config = dict(
    num_hidden_layers=15,
    hidden_act='tanh_gelu',
    norm_place='pre',
    norm_eps=1e-05,
    positions='learned',
    parallel_block=False,
    init_std_o=0.00933,
    init_std_up=0.051,
    lr_head=0.0084,
    decay_fraction=1.0,
    train_tokens=107300000,
    max_steps=6550,
    dataset='wikipedia_en',
)
Each number is 128 + 32 x the weight over the matrix's rms, rounded and kept within 0 to 255. Layers, rows and columns count from 0. Numbers have three digits each.

# o: layer 9 attention output (transposed), 64x96, rms 0.151, rows 57-63, columns 0-95
# v: layer 9 attention value, 64x96, rms 0.159, rows 58-63, columns 0-95
# up: layer 9 MLP up, 384x96, rms 0.196, rows 0-7, columns 0-95
# down: layer 9 MLP down (transposed), 384x96, rms 0.176, rows 0-6, columns 0-95
o57:145103095170111093149100110137176138093176073098082131143137127162147111094097104189121104108098162103166147159129132132142065163139148174134069130087091108142186115143061103166155119145127114134134129140211101098171174095089087161143163144139123118118107157195109109055120145104098134163
v58:138152165141072114114137097140103093101127135152137131132103134122145076118141166117098120137106130163139079127144143104166125100151161122130121200176152105108139131145139082111161137103173129182185115155094167087130124151144207135150110114124103122153104052132097092149157093071146119126
o58:145085127117112145154099152140169201206143111085134116203135148122141187135082090154136124137094154100174124128138125135122110135145108150092123133139100130156131098111048111137109085135126134126124098135105093155113145130112109140105172120090103123123128164135161123101115125175092104177
v59:151098119142122102128128119159211140117190136185120150109112108157138156158102135096102179130176178246151204131040035161161141123112125112135106136149125144146117120129105133089047106137152073095191139080123130099191153128117063127133158099095139064137101123125119125088153113187129168150
o59:117158062154186105124168128059114122158112149083125107129127068108144117163124110140139126096144094125099069163082139213084088078138066113164110159152150151147129121077187132100120150121166114135079178185127182133134094191193148111057106202148171124070145166144122116131105123080196150094
v60:098101035122131146239121099120128140193131107177139109111105145075151114120167122142135135174124136139103118155171130155181111127102097184138090147111089138142171069149169154094155094068123169132158100144157108145105111149144121174106147142107170202159117152149147112117113116095139104135
o60:202129178126151124115135201150129093086137159136130129080144171165093134116131123108101121111148134128156143131088182188083107141109083084113097080110156162126107108149058134204175152127154103141172123139123132123106099130171126051149122090180066117179107083138092168142149129135111096090
v61:173125094138186136103110146121126120129158111059150148131116145115148127077035104133126118109062138144114168130158143213139081124138172140110114152146124135112152200112077055192097191181078141091085202064183150143145115176115088080138088103232151086132094180158090130066127112077115135142
o61:074125218120118131128148081086062143098100124177082089132113159122113092128122104089135156155203118112130163158156064086105177087089114082112128126177172170170124131121237113063097056102135106116147130150064129160139126121112108104119137184083124161135139163055183176154148129217168155129
v62:126131112186128110186154122188158160153082112114190124117075170141158142080118129095107144150200162130078142127166079144179145153066195133143075147118123136174087088164062089083128059001129123094112079109166165079122140177129070122122149141094130159193100134118097129122123127120175194140
o62:122088102147142089096176095084074108111188153138081116175102122164169153133079104131059118089092135147079179175052160135039061130152063127112170130148171159128173095098145184143204142183151143181157178196142067156138068113126156080140144080138146151144103172192102147123132138160111030078
v63:063106085106136145163184134131082139173131107067172132111143150100140122159125093168173082109139160150099130136167137148205066124109140151115098134120090156145196135128093121140106125088112170112121103145210113064162113171113086101117120133154185158159129135141135145081113097139098104171
o63:156124172138156148156157074102109108109128161168156120082114142152086115146115159111117157118134114139140140107112156119067171107112092046140113084156194156153121084182136144122131110130128108140185143139094119133094094096140191069152133093159155146145088089090167194162163137127101113080
up0:189149171106118102034145146147104127111093129057174103141148162141090081171131092156081105139161138118134113138156100089089097144149089159096129117106121158148084139093141134117130173096068121138102109115140151133074150093122091077142191148160071110117149075129101155151156144149107112099
down0:099127124114092092150128091116131105140106124135126105155104090099112118124096146074103151119141185073112148117113103113142117146165099163120120132127147111203133092081093159085071153151146205114087123142162114095163122072188197198120124144176153149087175193102103160096080167141193148098
up1:113144107180184123151128130150076146139116108118171148132128157133131125103114079091119157146150096123124090114105148144056209099136099073210128099045121122108121170151118143106111119075075090155206128171099099136149120084135128102135118109089112127181165111091201141134125136145171158140
down1:145097180092124168063144146154120103124133202073124145130151151141142113106042154094154150107096131138132116183185168143180107120105138113129095116109136184113229103145099110156160105146185117144130128104162128179096108132121126146093078142148078130128132124114124111065155126103071115096
up2:179121105117133146149134119097094138164141160118180108094123113133025157158179121129161121132137099132097103086155189131153120093133188099115124140132160145092112120162091136156130106137115099124123149064151155167124186081113105104139141155093073125142154161154143130161154139090104095191
down2:105183126147159078104081147156162174112131079165077171176124112150134112109148141175121177092152072118161107145115084141098103120139170175116140108116110083144100165133120130070138142122151142133114114110070180138143115133158111147092122103109118091109087109150143173147113116189177154099
up3:127137129134173126054069090157074151122144131177183103106118120096085098117132154197088108088096125158134136142186125127092145117195101082080161189169125114132159120166134150098086129143067106172132162105114092193129056112129110123117121148156131109173091106124170070148197188091115150100
down3:131136113128078157161104131100141111145141155151120139195089127113089231102154145133090107159138112109068118151083126203098086142122195174098126047125141104118145091089076128137159116124154062082154096218108128125164132129096099112167145195149108136135149141085104172173136080215105166144
up4:168139135138121093092141149116109110143106168088157122126129145098089086077134127115148107152073127129095116199188145126134063065144104127102181133171142121108153112135123126140166186128130166124149163120125130100146104174160040130156118122146097162186141126146122148159128129104167116121
down4:121112159099108135162136114165159157152167124152150119174114114120141129087124090108092113155131138117145078129110095117106099162139081144160134098240073055155145120118112141129133133113154162122121134162105108125134104117140118100172151158191150102083121153132143107137119111104160125110
up5:106147123159139044052111102149128113102103094109161152116118133142153053112098076101119148157163108176111170162107131092099130138110122152124123124079134107129135142114132136132137123112111095140149137154093117086183128143128059154136124160106133141132154163151134146116120119142176166148
down5:130120133102144151209158125115095138151113109147145096137119126102138148110156117105204114128118135110125123087092134110116117163157135162129101116180152179096132067136115167137130097110140159143127116133091136170062108199132143096130148110129122150145070063118133135148134044141111137152
up6:149185159150143122099107115171153152195081073094110119125128188080057122107053097069173121156106139178113166121121070135064107129113139141099158096109088179162154201166132115189131082169039166167077122132170141093113133140102105102147085122115095144151198128102139160085119150081227168120
down6:094156162131102112159157114104118129113156009059136082077136111070138115103157202119128206095114136180107076112078082132080115158140175119148140109124067147150133139169158132176193133165106112137118133189148082066122125138113145096135111116194164100180180195131179126050127144101121113124
up7:124169105135157086071091091099104151185030153159156121145115131088126130136128132079133167103154142160098129129134078135060148093129068126137183139140120129070139176131201133124076126168107162112105091089123120118088112119140155101165190118115130109161179022117121104154152120145150178150